Each number is 128 + 32 x the weight over its row's rms, rounded and kept within 0 to 255. Layers, rows and columns count from 0. Numbers have three digits each. The size before them is the row's rms in percent of the matrix's.

# q: layer 3 attention query, 192x192, rms 0.18, rows 93-128, columns 0-63
# k: layer 3 attention key, 192x192, rms 0.17, rows 93-128, columns 0-63
# v: layer 3 attention value, 192x192, rms 0.163, rows 64-127, columns 0-63
# o: layer 3 attention output (transposed), 192x192, rms 0.142, rows 64-127, columns 0-63
q93 109:149174158132162142159133104133108123103178137059093063172162170051171105127152119141064119146119188066171109153155134127106120128182107096135114119106168092177155130168150165107065136124099122
k93 122:104133143099082154162113134175173106168093113100087149114156120097128222137127114129132186111135127085082156144130085075099124128177137108151120113093112088110119069113137147137131117146118148
q94 109:097067161094182133084130124162136119211127110066093149147138145165113134143145106141089162150129141118112140104091152129129167069116055132138170139124082116153111123079105107144224097138134132
k94 113:134149180084104154114160148166158109094115096092164109076102123092124069183152129143115135075125160088129166171136132092174164095123200113058125093124072122079120132187097109114141143128105124
q95 104:088178177079138126153194167059150136136136139125123146096029157086130084130178114172082077168133116168156130112096070098116145154097132073125145144063059134062095098136156125139178098163112131
k95 115:118134189082114157121185153050111085091101167158154096147136105155144047092152117140082120132137082114118161119138140118114084172118109126042098094173122098117104110125108093127164088136109108
v64 084:193142133140145096159094085076134166090104150158105141037104139157101149140157109139114164094087079125078192150133166115094107135133105119145212131090120152136163113135051129155183107177130155
o64 082:098128176157107099143137157124086087137161114081105131142176129115146144129108162139189205117150171089143095121129061140162128050117120153154056124146179169110090094173135165119105150149122158
v65 100:106171107093146093117110093123163186097126145140098164158099141110164174134129137081054140157143105124129098110087161074093140152113115126057125154095147108101129135155124146116125150141176188
o65 101:175140099121112109162142178150147080088107108089156111113164146136108091097114088141184191088144130152122147142135169186159136092137165150208156117152169122142114147060078075099094080140082101
v66 085:106101127127112090122131108176164136123110109149124140134110154129075158128107093134121102126127125127141128136111099089110143125108168089086104093090150148100131187094164153080121078159095137
o66 092:142112127077152161097145180071121163170123115124175101127139100122230127127128163125133141054092143105115148168108122200192097181158135145095147115156106119176133102177095148154158158113119115
v67 096:141127100146133111169124081044146139196146128149092105129055168161110134153152135168175097116076135120168111123171092167143091138111149083166158097177118124119171122125140064150148114092120134
o67 092:171099159165087085049147184115091202143071118193131164175144092124147147113150183062131122078107157149150127147089146090090107154157101142186104137088123186138121130113129191090124152140109088
v68 100:177150136175048086139126133159142159185124185128141158153148168116129153132101068101053128190132059120093136134176169144088192116140159071122168198141141177132050182155157141103140131139127088
o68 099:132115079148182120120130128193147135045113098139154119067147094147158107122110125125202209120149169131194084181133092141096121145094116138172123167090114106181176128110149170159044070156120141
v69 078:106165127087140116153190146099125141097139106144066141064123188178141177128165106126162066081116199125118106142146083146173196075166150152099124029140118155122134107078116136180140127151116078
o69 084:153084103116136151135076123121096098117103169148091111200151081126101111147036143088046136148130145106125118106109088108103047154206121157150189104142183145116112133120147170145138167116170125
v70 091:117100111088117193139107170166106176190099115075094093064127097112099092122142187102159133114180152092067168134098090126124094178159149145201139112110127157122114089171140139091123172148134130
o70 097:137183134198077148115135134115138192087121168240097131153121134146134133192170072187129114164079080146170133075132129128081166064096141127112135079101098104103114158165121171149175079121164107
v71 092:117194188118138182128128208168123078071177157133204102116121161143166132076084111108132105173137127114147163122168126133116200093162126136118139118149114126114126114102092124102190097220103111
o71 107:134092079105157025116156104097099099074116135082118070112123089086158108175137120173155132157097096109125142131166165112127057153134133167203185113150147104141115107180125137204110097097148149
v72 088:163124142109121104208090111112130128071078148103173103123093111138130131130100110094154104154140095145144193142093117123168135129053105133112083124083141131115086121140098107096099159128136069
o72 088:099139119139145110077104129170084103124133127178135147137118158133085119081116172154086146079106124102119138166119150167112113102183174119096177112133106105063108120131131103098113130086145170
v73 087:123108112090120123133061193099106096149097072162150138126177102130094082145107189123100133100126137129095158129105147132167111092188151182129164112139131089135109109084165140100116070121138114
o73 090:139095106164134120124167095158132119154129191120112151095102146140114156122085080159156129098119156087158077174135099116105102157077133148067103134092104172117150112107136082137122166129132096
v74 113:122095113093107165120136145167179104152130054126135116119126110113093145112099128153117136132099159131071131105156251103078165142082173110110140159129138094119176141100128154056118124180059130
o74 104:119141137103134184114130120124120137086160139146133128132137170089149080163172080114149120145149136164152102136090022104126081143150115113124148076106091125133121136066168145202133050138147083
v75 087:117089085146098113166142077119099110102120140121060100129130143141122098108119157119131126123133219127092061109113147129130111111045142057154172176116086109165135149120097147175147028053119151
o75 086:135084211145123141135205093124128144142155126136123098118225129120110156118127140209113139110124090106091150107136120109106160171147129141139076139157216119109147148128130135146084108151098077
v76 083:118155112144135136111056147130134181190141163132182058230139138117127147127052121118156178203061069096095146093161176152110156107123093155115100126087146162117056119091126139081128161138144110
o76 087:128114100134120092141107117153082083090160061136110142069098163145127107127144140169179094098153176166206162188117111083150127185155126072168153148142119107165119111116147104160153155143123201
v77 080:115149162146104116123093167111085174160187166143156173148122117121108122163094162108140103107152153101120117109153153163129115121097125139105115138153116106122148141153114175149134164161147149
o77 094:134072104093132121153159122142139089093121087107120049133156109138096084098102125191145138164114141179157081168112155097127217151139118150155115149116130135102153082091166081115084108164106074
v78 086:086186150165186099103198105088106131113138117155134108154114097137177155111121164126101120131173131108093152122138104154163136134099139129122169171076115106184153133100054129112131108131091096
o78 086:146118150115090105149098126152160131113125157107164174073109161123124119161113138112119155140130125094115101142138112108129124091209085143065159073178113144125104104108093147096158163100184211
v79 097:119126103089135086112125140130146161084159146093111119120175144092121119145090138190172168092123155115119141106154186096150182109130147106137152095109134111102135112148143107096122140090110096
o79 089:124192102160065151168097162116115167194170143220111088071127049113148152097103114124069119157146115086146107091150083169130133143090124121131082144082107117128138168096111153190151143157088084
v80 078:158157150149125115172134085056141135178096129160116125141165099080113107125121140139131107125118105147083121060148113112115170136155149145087162161101100118129097123128116115112058093160114121
o80 089:162093155073138137034126168153138150104123118131117113075128103153089125100161138063146175106097132124177079165153115159114117100163119152169171098169124171157154131045195098093147105087087109
v81 081:145079068091160114124124166106124124122107159123087135108154109155115141165164152101184194099096188110121128147080166214093071174125080101124124119116074118122163082130158128156195082141133143
o81 086:126142174153141157064125069148131141146175149175115149181119126102112169123140129172064082059136159115131125073162091036153171097157195116113102108123137060132102154081106155125128171094145087
v82 096:133105138145096111109187132072079122097107142095070152131138185134204209097103118156163138143089142035136115130129080119160123148133112125119103156172113106148050174085146097125135122129130172
o82 086:063156113112159137119079105164102088087136143158152093161103097147136121162106170100115096131114062141114145149090172128121088111125119173133106071149162170180145117093160174086064152112120115
v83 089:071131113125139116132109147126137169117127135127120097114124151114146105145148201162160204140169144100100149151151093177173112134109077111166172113064161140107092072110175105144135112070148095
o83 088:140132148115125138150146123161099152128104153172087149134197148084116146104137077120119089119126046115192120110070134120105144090147163086172145109100065107128185156134119136103136127156123136
v84 102:142144092149146133174142093095156127162106159133100129155086070137118185109170119168079125088119173139145064085175112104068148096161150116115107068086121095132090125138138182177162123120093164
o84 102:149134135127097112159083158105117052113159154138137126095178130156144118157121112071135157126130144131119086120173153172146117179176123123157137140163189184184208123067095133100153163109159086
v85 099:091079117097089170067077136136078110107121053163117120149174141160076127099148147113150182116113121137088092164154168120176077173206094110146126099149162117191138114156122184120098104070107092
o85 103:151136160129143137126142147160147150161169150117154179186101050142151111133112083163091063105126180093116130073103115142099123098084141141142152173078081106109108207138138031161155102105140137
v86 090:158118129146145116139132104120153151137121135193125158127128178181148142162114092148160124097155147070141092131125183129086126215144122155105099104122156140165166061094115140108116087051059171
o86 089:087130121108117156063099156117139117143133110058126102151128082103062132084151116069123125103101156142111135135105105131154115131143155128115147144101138136109140144164187118181193144213121134
v87 093:148148130044104144125129151151105098100127154121165145045176107156074176091150170145142130093126126109117111149127111128140151100105149160169148148135085137118109097094121170147170133118130104
o87 099:128133117214132105109157104149118161127150111177118124168136158077159085150140104180162119097113179118111157189123124142101147122156156122120092093120157165131103150121165111100046124111172074
v88 080:103107139172118140131215162159104152145092144167111082094076125068103148105119068150136161104148091091228111185172130096121091167084099123153129124162143206105121122094129091126154083091112144
o88 090:137166111124174094142106062130136117118113131039159136176154111124131121165153178130121084117139168095113172118030115103186181099115132110117123167127144094144150157176132095178127146157112116
v89 107:149102132216083106165070143163121143112144143100129110175114167152133154122142109087138122119094079124143136144122162089138127105096135153117072105194119153180092154118148133138058110075140151
o89 101:165173117053142147138164115124116101146120141141165091115104147134119145134106138154148073138139123118096100171079086124137139133152089122191143145059143107136109153165180108083150138135051108
v90 095:177149100174152135136125174131176144139113120161168177138181134185163157167138179124158117208150151141169105087120127181158118157165048136077091100150175173143108121164138074158149070139104175
o90 092:102142115106144111153142120136170052165131112103092077161127090037086089132112110083122130106123130167097195093203126094127076161114128168141125127110181115156201110102157191094110184092154119
v91 093:057134114121092118145109143079083107069133136162130121138145092190179148138134164114122121152204149154151130152095119098110088097111106112127129093110111121095126091111111128155113131044170160
o91 090:111146160077134086141158090123120108151120110153085117147152175102134115082140131122057098146054095093198117096161150144159171158157084128161137135168193117118174201147138084071125104177075137
v92 087:115147098194110085168077185140168166131137088132139163182077103079097128155111095136079039102126063155086093104116178127116153138168144182105121082148143115124122130145131156085133147175059119
o92 094:135080150105103157140153111143108085195148164109196069121175102189132149164132156087192134180091153095166148114133141107124134151139087127102119195134142155113105115140155118115109075144128120
v93 091:157165169132128163145162099127119107120161106133121148144089156150092154088144162130184089159056119133184070192170079168098138087135148112153100087150140098159058153067113122121121109101141115
o93 089:087112137111187082071129158164125122136144165152160130116121115110110073142147127107092174096233168120089120119134074096128136133087128134107128165095197182157198071232081130154141142134105149
v94 083:089125123151101098106131159064092121108137164095164131160162148111123106184096110100164090120138121149144241179100172151126120165130126104117114118133165145153079114141086190123148143079122164
o94 089:147143105093183108180158080076119095179154057127093151157113083140153147097092156135146113116117168067114067110082137090178129071149112173111097118144106101131132172127165075108105101170124098
v95 097:126222138133087096167114102110054158110113142133141118115113124121128135148146144106083046116131140139116204118135099140119132095143140141105136179082132091128156134115127126154208104090147072
o95 101:120090117134159140120150104154204130135132114151168095112139142099139118117078143151187177127121144094191083160170105078121164163162189193130098096130157158090157110147117158111186136102129148
q96 108:141153166115133141100101090169109129111138123164153126106157086103099106083249177126182132165128158092168102097134103097098174112091156130144159112170166112208125124105144177155146090101141124
k96 095:169119094143129137078120141103140121159192145092083140063093161135120145168156108083125142046193197130159108182114125136154150147124148161137152132111100127155151155145146064136114156121115159
q97 106:147165095158109112112076156157088159060119153076109132160143145155137134146088139123113140136112119161103111169164190151170197144176117094109143111114125113163153159121168154153142116188103108
k97 106:144117098099125087118161162144150140169080136081114112082142094135101113117192158117123112181135103131125158176078157142109145156102131142117112137132120127146128144035118131094089125103140136
q98 113:116117144183167116056102159123143129109146142171152095097102112124104109173145113126150103090156105145086157119130061074122118122136162155092073129066116154106134154095146217146160190064099145
k98 106:176117116128122174127111160155177162110174103118161105090097109094075151113090082128162148122157064139074124166104145183133179135081135129136136162132164145134102123145111157154130131078108050
q99 112:126144131108111104118136107123111181110100093155146166141168158190152132128143138110120104111134134102138074130221143076126182114167090144109117153073141162118144157119124134140105146130141122
k99 107:143127083122105079116109151159071090107125106089159104124175161132115183111089119167097066101149121141118108193113115112113100205032111113115177128142108103112190121117144109087167128145123124
q100 112:121125160110104144098135104147111111151113194096132154180106133144149115155118042179163094139168141120133065110179125117129157065102121116135139127132166097110102191090167110151136128135138082
k100 103:108167110123122119101103077153082113169084167116117169089128114096130172111108168137105073138133096168133079081165149130126147144097119127105152142078152127110113126156161121127152164094146182
q101 113:103109155151087067169113142176131148122119092119138173119114119126116096127093174109138128108128114183159136083099132183103152148081081148117123131140116168107175164139037131109178083106120152
k101 099:090156143147119168088066062115126161131150127121095174125168112165120118149120153153163136113049163158089086105134135124087076109090136128124113173125155183081155119178043160106142111075146116
q102 112:134157130031156070111168106110123109155154149059121217155174115152147102178189117154148105072179111155096123114147155106175100099106124072097104109113136131063145095112166076089091111130091102
k102 099:114135131159118103137115126082119042126151163200072134134115085095174112123137101135158084172123102162107136061071177143125081156117163121127116138100110109115097141164107110121074115064140148
q103 120:123146143119129142076108137130128130111111098166140170120118134100075161115142090089119068139138117169090116174128146140115123071159129107148096156093168127116126147106174114117099143151097179
k103 097:119112145111083156072147162142116097143139102061106124107121175108110102127133097081152162152131145154199134121048104112109075099118147095130116131133088171154132148148077106105203170107082113
q104 101:123121118107087093091140151134158165084112108054164159117118070133122222068150113156158115093142144140097124107197130198115144086070103090150142187122138134094153129116149137164111154140150134
k104 091:137116160124136061142100185126171128114130157128103148034097106101146101165080132129128120155127084144078114127110091091137101152110175151102101144120112097136098114079079092133121075120080145
q105 113:101157212139126174113071137104144156093159117111081128132137148158196127137135146191151144114108158106138138181137063119167136157138131093130083126129143146098154141147068072143110141158114136
k105 096:180059157117174096127109160152165064176144141133101135089171134210130152095124099150148136151152114118096152098131094132136139148117153103157137093117130119173139146129095148114153082163131208
q106 104:149149157104145127162077145132150129137088167144109110116168106148205058077133091144145150115059115116125133154110078124152120143130148058130135102151137100120139196196178115167130129116160152
k106 100:121134166162089104163112183140068118080128136090141194088106151085151145176154087064141147171140154158160139125110119148167127111172122110101132107133140119137122090151152107086115148207096135
q107 116:086141110119127154117110108112131111202140137066081131118119133155137128082097098069124164086095136107147146143129132105136136160113134103131096142106135153110198078160142081133151078147109134
k107 100:114116106143074162091129091134142120154130171122110100134045090140113096129133133175111100125124144086066146141149102166137136095169086110129056167169169145105130059065143122164100133156114092
q108 114:107167136150177124133120067126098091159133108127090094138178170135087168123085139095162146144134174161180143147145111135101040132150074087166106121102151117123099160164138167087134116167145174
k108 097:112126127111123139133129146132082202159145180096131125176128110133115125176170123173073099152087118121192092056090116116132126057156126126164167149133121165158132107104113132086131139067121122
q109 110:131153122166115104160172182167158077090095146117093116122143100094087164062131077098160092135094122135131203162089121166114156138123182147156161166100129150174125139125048111080080106098107108
k109 101:115122204136158113119158087138172064186162090028147131086126115089158139147144132132096171092131139114131194164166092131172105122137133182065154185108172175132176208148091103143114098162116115
q110 119:117126114138151113084145110087130192116165139126155114054179163115143208107125146099146144071144101138126099162166157172109162194165104130191112156167184171097111131114116144121120098103116139
k110 102:152110091142145172122176168135109148130102064165124144115115126092141109087094133144112172080148153182104169138127053099148179157063087148099129080152142146131164160133072116120150165147156146
q111 114:157115098097130105062129137102118143123178148146098148173131083183127164117095133156164137112180164126149178170131129102116111131103115110189089107115129134131102147138159145106110167088094088
k111 097:121111153185126066157148133180129111118127099184140126146152101138103154128131131097174112094129071144115113103092153115129117110089045193171120118128118112147098151093132096143105133116079107
q112 120:145132113181168187137062107173072159160093159130122151157087113173109176200103139206112150104131129141134130133141103131097127129091111092137185104145148117157119182110137155103144163087132139
k112 104:105109105137167142149105142139096110106127130164171113121146211138141132136127171143027163085135163130125079106098088119048123091123147115151172147115152183149145134082119201106141189124147088
q113 107:098146147097114176103125049126133134154064111126126087178126121083113109124104118083114074134161119083109177105121169191173152113194188081103094111116146101086119087137118147169129116139097138
k113 097:069129053171095112061171113074151139118068154106161142193153102096079116167157124075144112141124125060127082121063182104119110095118130115171064114163155138146168117156138133140155141149135089
q114 112:142107110087120103078146091144115105125137153200092143138136133158123149168126097132140101074126150120130141120087130182124128085146109111149164106157191093110160187108120074078158113097158146
k114 093:132113080186162122111119094137094122105137090146136138112098130131116145156158199187077143110182146100084159133165137092119112112108153126084154163144107134124120079151214145154140124100168125
q115 111:164183122129107192134127159123096106135122158076135147129095086133210116143112146115124141115158200118119045126085104137134141118085150102110138196139169056153153100126169106106142132131118072
k115 096:152078077124161153100127109134151103162118176136101184135135110134148150121207116104144146105164157186099140108134106073133139131139171085098128121136129172148100143124156115060128094112193131
q116 115:071101144108099118112109066163155108124087103142120169155163138122107122090148157119113126186156107144081155146072155105175130107118128109113067138156088103131098129137182082086103093146165140
k116 106:080151103087124145068180151141088106113188118103107142126132126114067091122183109130135157157174149096118117110148159122131121101138154182078163112115131067193057151078157095142050147098109151
q117 102:129139167132153129103122092094102141113119161125116100074119128145199074093122079157169159151091089122167124089118155136149092165152103112100113154132114116132116126154074132169115146126133132
k117 092:092151099168148118135121180131077170128096178129123108103182135175123188172134121196172141141118069096145119114196138105124161171121113110100133089067052149089130087133126113154123130204149165
q118 115:122118090171153122161148165111126111177118100130110173105120173052127127151134131151105166139077126121178138085070104190122127129165105122126136085139098128110136100146148134083172128150108090
k118 099:123126206136119139179154104102101143133122088128077183149152172143140147141134162089124148127159128105187093144120116075117105136155140128139149191110122142117145125185096075072172060129089083
q119 104:158153149079150135160124152123125089195136146174117103161152065170120098159114116112193070093143136055137101125129118109120134162147066122153106121117103122135100170122093112057175126168152142
k119 095:180152155105138092090103133066121140107146100114121167134163102129159210138151130115098092164117141130145107139134161060142077164119110137159171111158104118148142114089150124180082099121122082
q120 117:076116115108165155168116140131121108109145129143100120110077168097099110088096133149089171090092113151111176049099153078070102140165092116090147096171165150176134121125095104065092141140137072
k120 104:091133170123142171182129123143061097120145100098059121136126136159143149188098219130071177093145096138114128097122158141118116151151137082154154094126145121158105117135150065146033170122099113
q121 117:114120170074119207089112134102150120096119099098126140154160115128140151158204131133095140099119152118108109082144103123162148123192166071116106121179107160148146078125105128065128172123129109
k121 095:077118108114185187097186164126161132138119174161088138189097138125158125126150165126136099127140073080135144140133112118156118147080132115106093154140101171141108196080159106086096077130113028
q122 119:155116098102140136106151152136092068121120117178125145137162131123127163147138099103137106189196158103135075087145160112180077100172104153124088153096113098137057203139158091133140174141187183
k122 103:144089148117131071132150107099110084144153132105070132132132170127084138133152173064137128209113166150149081161153149075166103152159139120163101135192141109165102158148203089146159157113150128
q123 108:143047105147140086154111115136197147086084154158136146148117130047084132091169110160137145140115123144145076181079121108102153145127120087115150148095114131130156138145140140127074119078095119
k123 092:155155149134114084088134122157154171147193123173167177170108163130156135153141142098164175119140071148109094116100126122066175144103162083118145131108158158048150110120169168100119126047115143
q124 101:124131155106179137145131125193163066166111159098187133161143074151092179162145116192131092094144128165141142158211111041109081076103127108149142139163158091131150110151134153151091121120128125
k124 097:136125130143106111139102101074124137121142154125140125156106130183104121148068119098172114140151138135126095100159135143149134148110145206084093127081153153063133131164127204076176155146134132
q125 110:102164124129130197070088070175126134141108174123172108135076143110104130135145101135032157120140117165123166166114105150095133177146135089128115169075133099134114064149145164109116120115101155
k125 108:094105149151133094119173129133105143127144203164088157181140165092120110097094044149117159174102203135117149130072109161071135116076128168065096088088187106107155144158097110105125113095085161
q126 107:195131099120186199118116095136185116085103151081174102157149167145169128073179099130157096092134115089099083174127162105105161100139198160098186128083103171042121116127128112134172119112105133
k126 093:132121155112139173153141126143140156123090125175153131081150066102138132203099113112169121102142186108121084187123053142144123086140185105119175103156129163184139102110104130122112125115173107
q127 105:127138183146144157167078162111132146191145149146110137139117145125133202164128134139105097098091107168102116119136200202070146132130129050095154096151135087116033114166151084130093121144181164
k127 102:140129106097151107113175170166086139090095142130145175161142120139137086153109085192134075053145133192091138080112147175120114075153153130096070140148079088119141157098133074115106136140142117
v96 140:156107153086105039111160083109106131126087165134116090137110104111124096147151095150159132119071142104156144127118115143101131145107104150138076105086128084134171119179151161118134122104068111
o96 123:100157117147185150106137183123146141139146061149167174158128128122154133088128150114132131113197134141122063101159147100150112164142189091113160114150136159139073120096129071107143119111172121
v97 148:134038144173130164146175086178104137171214103136169137133111182151151173149108144124102086134133146112193130130097115116180137162120137167142101184166199117184146115187143156162130155145140140
o97 136:144185154116082138087107164131153120097030119120095172070141016107151145099136110041124138147127081136112108110126162142111088094160149099134099140113051181095138088065121124111119131114141127
v98 136:129125139110123142156110121186153192160086157107111125034084171151138129138121142144158163163169195130177098113141123156081092110134160102164050080129113112148186122149089074160177150073119093
o98 124:101164167153133090185160116051100043151164171137182164179130106097137099114146117157112074122089116137069189164128107158211139162101133182125128191133142147142133116127148089149077071146133158
v99 143:129079113095076076115124188104133162118127164132171131157165138189133138122116102093144089127154139163103163143144176149141124146123130156136110072075146178095125152172166146121103173089142128
o99 124:131158106123181140135138139134089150162130162053070133113098106066105094131168108157110201108095125093150088092080085072125108089129120086128141111144090141161101071100154130103090133184084159
v100 145:116143142136155152161137140131115096146116160150097157163138119117128162127166146088150103134059152107169119152115135164149142187123153092142195087110137153109163174111153105151130076095066089
o100 134:154123086099135201108084116112159178120137114100145101089168138138132091114122086153081160131183144124127121087177112112111152118098137148104107118158120087152094099174121171131127192167144138
v101 148:112123136170093194138127144091192098113164100172143149092073101140157172129087135122126173116165095113140121128138141074128078102071124121081119138129105131098116067120135129072099144100077162
o101 128:149137124162127118107105082114070145178092162101110173171182202141113135101151131115154107120137146156106138149081083165094146159175112097164095153073094116134166163130103124117135128173182138
v102 145:126114127124147136125132083112130111137129169075136144099146160162088051114059073079111088141162171133180109084166089085091165152092151116137134096097123128154104159109111151150080109091155106
o102 129:141163144136142142130150172127111117135140090167133080147113123113195103156176137166127137103119111142104162089069150166133086122125109082085118121200098162042143160157125123060152129110061122
v103 131:078157131062099130175094092103209128107150141174104126132112074149144134103146120145173163197136143125191116111105127104155120109080108126138115110215152101095130128070123125136184139133132061
o103 120:070105113157130115126149150187038093162108115087125124130153110112086097187071127097172126078106092169049160159134115118132145168126106133138116114043107140159093186153118121142072168098174156
v104 159:144152115097104121142146152069185136140117115081168103149098085120198115133109093121129151105130133119132118173192060149142133162093216117152150161154172125131139171129113092144108158105099114
o104 134:078146150133139167158143134127070104149132139121100130122129183125104109139135058120146059147147087113191127137119185103097154133144085113159100102091152072156137074116147133122124138184113154
v105 150:098137139111133088098083156076135137127123141098150061182172161120130132168144059128041091166108123112087128124114083137084145167144141094161137099160162140156180181151149119093112068118116094
o105 129:140146083155101123134125133124141093145140189163116149084039108146150040098174126115174134117122148118187076113156166138132124108076108156152114172112161091109117086132158103120172094158164131
v106 141:160178144162161119163165154131201114163114170148147080126119109150129146150113152103140132150099122169043083148121146101138123105113140134121127110140143155115175090099132122153070175181039127
o106 123:076172083094097087149103075134069135096193120091120136124206075170115126147157165153102154113125141114148128143144108120088110152105169137133141163151146103202133139108134153119177083126174138
v107 149:162225107136211152148117104154154113143121126126052155130145184087192110130141137106148103115144138050121133091162066195145164118174125142160145160147126197112118158137148083097108133134069149
o107 131:127101083101025072107137141112115114114136123194147153137077122162106109112116072165110089199122066198132159129131198083094103074054122088090127117130116072084152096120114161195106156135119156
v108 141:145096146115159155090085052072148115044129126125088086142132115146137096094142124154093123171143093102176140097128098141118095145129126156099094039111164125096107095121059122109120150166146125
o108 133:123165115114084128191141162185147097197129126117178110118101145059154155093091122097097084160112160113107135138103106140096138145109113106104128220074164168130117146175162118120118098129125097
v109 137:100106054156059181108099143105144162095158195108115126109065137141141153109149108111075114134138116135146124153117059069132136080121143183115131131123132127129110097156146108131041133084150170
o109 117:109170206115086083167115130171139107163099100146101135157182143118143127141119166124146096163145142149139093057147192164162158155126079109173116125131104138094178195147065170090141127171136137
v110 138:140137128157173169097131169121120122173127108106150140072187172103152140147120120180182069093187154127125121130203149091123138116125117152156182215136142188113097077095100038133173095141164087
o110 126:129185152089098169136080100162128153120113143128095119227096118183155096123126105128130172173073169156150145143037148108182111117133163162125104096105148075142137120140145196131141103090086154
v111 152:134150114129121105157180122091108077098159116111171095090138123156129155160125142102166131111177100104150114137049084085163108142104130125103133139094091124065133106136104181127069111143152105
o111 131:097168183118128157111137179185169170103088145115077156102109131112155095086130098137051144134119174127155167101150183165094107190121106128167100098126122107186145127074150098173149109140139109
v112 141:139152135079147066145088128130120145100142171155103164132122123115158170069121116118092221074137125136080085094090074130137079197126082101101137194127122142150124129104091167245092118124161159
o112 127:133084150180116153114151060168165125174131094107132118114172075115088107187127120140093058151116163098204144137153183142137121041129169174140118143149107103066133124164142105117161114136089137
v113 153:180104107119130099113163103116191115141132079151081141141147190113126118151163111204131183107058096187124103155095075168182174081127198104206189100161102099142175114111158134143132121111109105
o113 127:108127139123168134074121158115090156108157154128108103161059072197112161157087118115144074138200161062100123103144193100138104174110080160096073158121122122136135180148107136125143126173139153
v114 140:134160133131163081135128108139105106183086099119131128135088083108133143130123129113106104111094184121131159173164095102072139114097157178169071112152164156103111136085081187092126170134104072
o114 123:111082176057100167098156096133141146104161210081104166138168142098171107140094085180125143193153131125102057050137185150138095125112123095095188158099099078138134101141141071119134134113179167
v115 148:050131113151157133166137152123106149155080130149104100101178121060132083100155170099123129062065133164098084158169161162133068081103153086092154162139077128111156119137212103157117127144147074
o115 128:158137134126152122142122147122152098125140094096115131187115154139098161170145059182129069141160151072132172157082142119111166161130099159144127090132146074135116127152086157105155113091129183
v116 138:117124104139154160088156118127135096152186122105109115117142101149100157110166135128106099139113112176070111089138108156163109138074106132105152083096122128097104068194074138086030149180184127
o116 125:125182095115083112128057130178158124098038111155185108179138135083086095176123175110120113146138165063166091119148134117101158093156120147166122141144197150158170166085175181097130154091116118
v117 146:171093127117128139136153065113115194126147066115152156137097079145090098080118118144204115138126146182131169130145112124177109160097081213147093132160118112163134121131088097073091114157149158
o117 123:087189145123108134145152133084137067133122138128133096149078182129097165158132150152084123123122133065077102129124120149100120092170209080073101121154163139108136125113145128156144139079118130
v118 155:146144142117150145232064129172156114109167064083161192136128092147101107109130150172129090091118125133128133134102151121099152152172110136131167094161103108113090049129132149158109146106124129
o118 127:117071156164122137049166125086114136112111154152135126114141174160127136148144128054156109151146122155093140145156123180177138158091127158101076120130148117107159171137160119128125117144142168
v119 139:082139123137082189110076130133152087144222163193141110152146093106139132098149060137117123075112107109116192136111148127119125120096090153172165143195162157109110086169124108139076132067141179
o119 122:168141072146121137193134132143098156126067068079093125113104164133108168138109205082085141148124111166154074123122152108153116147108153111104110123082081094145121126111163191124179110150085093
v120 149:155141154120186158146159162025134155123110140080148137155110112130116126133152117117126151114125133105134181123132100091138133176106111071161113076155126130146175095165080119144112160144123089
o120 128:149106125180095095111131080237114127184125101172138184081109158124121071131101134146096134162171156109120091128136124208120170089115068178089147151115124114113096132078182141116132117086154188
v121 143:121121123098176189162126102124113081101210094115123160148174093093092168104147147112094188160123122162115121138103153125123119117131106113163156172114104103169162183148132136035137138126143100
o121 129:150110125150088082138079146139143197077089141135121085132135135166116125149085146162122102098123128104117134129174127151063106167081142162132101109183184121063135076158125166209129134143126153
v122 145:169170127152160088143122132109164094178079150179196144129149138137092172103108113200075155154130123138130118188053128141175133144099152116160120148106148155087083076145180110047143106158105175
o122 121:098144132110104177125127135154113170119140088070099071102063119177162111145118135129143109079083141093130117076195150112138158171130100180164141113128126169169128185111096103158107147113147125
v123 139:102116113102095113203193082118165150155109061134154098164051185177117098149085114139079155129126187152055158147138116115134150134183095114147141127070116100114090125085163143100135143167137152
o123 115:099139140126160152085118162092102063137168126148159169168210095142151129113144172150168083169155045143170101052138101138200088086060140127150113094150140160131154116135102082169149124116099113
v124 152:110134145109097142118171103104112129162059094163116135141101127103129166090084182156098138133080111145100084115120131104140166147122129122136156159143188100129125185188135130154082077191080032
o124 136:152110149149131132092106161132127130104146131085134110135132141139137122163160066178188111095117160120131122152181144120107111113126112162107160174092080163126177068086107142109173133093160191
v125 151:200149121069173069065155138113102177149113122107102109108135086083193163161117095113137104087080132138132151106141087099169162085119148127176163116184136101114139076137169136117120108103098100
o125 136:123109136107101137135106141157132106162148160148155128149143155192072095086153148148113132159137105100165047149179136122109108187138123103098084140133138149164163181171082118100117143111122159
v126 153:138147119084077115186168083081149154166130126151157133145098132145109086101122108145136133115198140107098165070154136129086133109119137189220103082157189172145043075169150072163121096136109074
o126 126:071081193147183087100088179162153118119143142172079176126123145162154113102126184172084171102100139154126092155116121082121151147154137071085173173143114124115179188116112106071133136095105130
v127 144:139114141173072156168118110180082083126120128134134075183078151130158131136108112110150128131182182100084129105119106137146108092135198113030120136096144113147135154186182145129119082182146155
o127 123:098130084074175122115104104091152134115120137150139176115169110134108147155139201116092117145136108113202134090153175132124079127151057117171158121145084132114121101089083115075133114103121074
q128 113:121126054123078177107081112147145102172149137106125118130154098156159131193162158110111131166135140138090106143083107103170099124162072186094120156140112136092086116083102149134154133138107204
k128 103:162112166109078076117128105112139080084138185056146085118130148112112088120125095096147104127152108132126099168061154111135197105090146120118077138108098097114106127135137131152162140123122108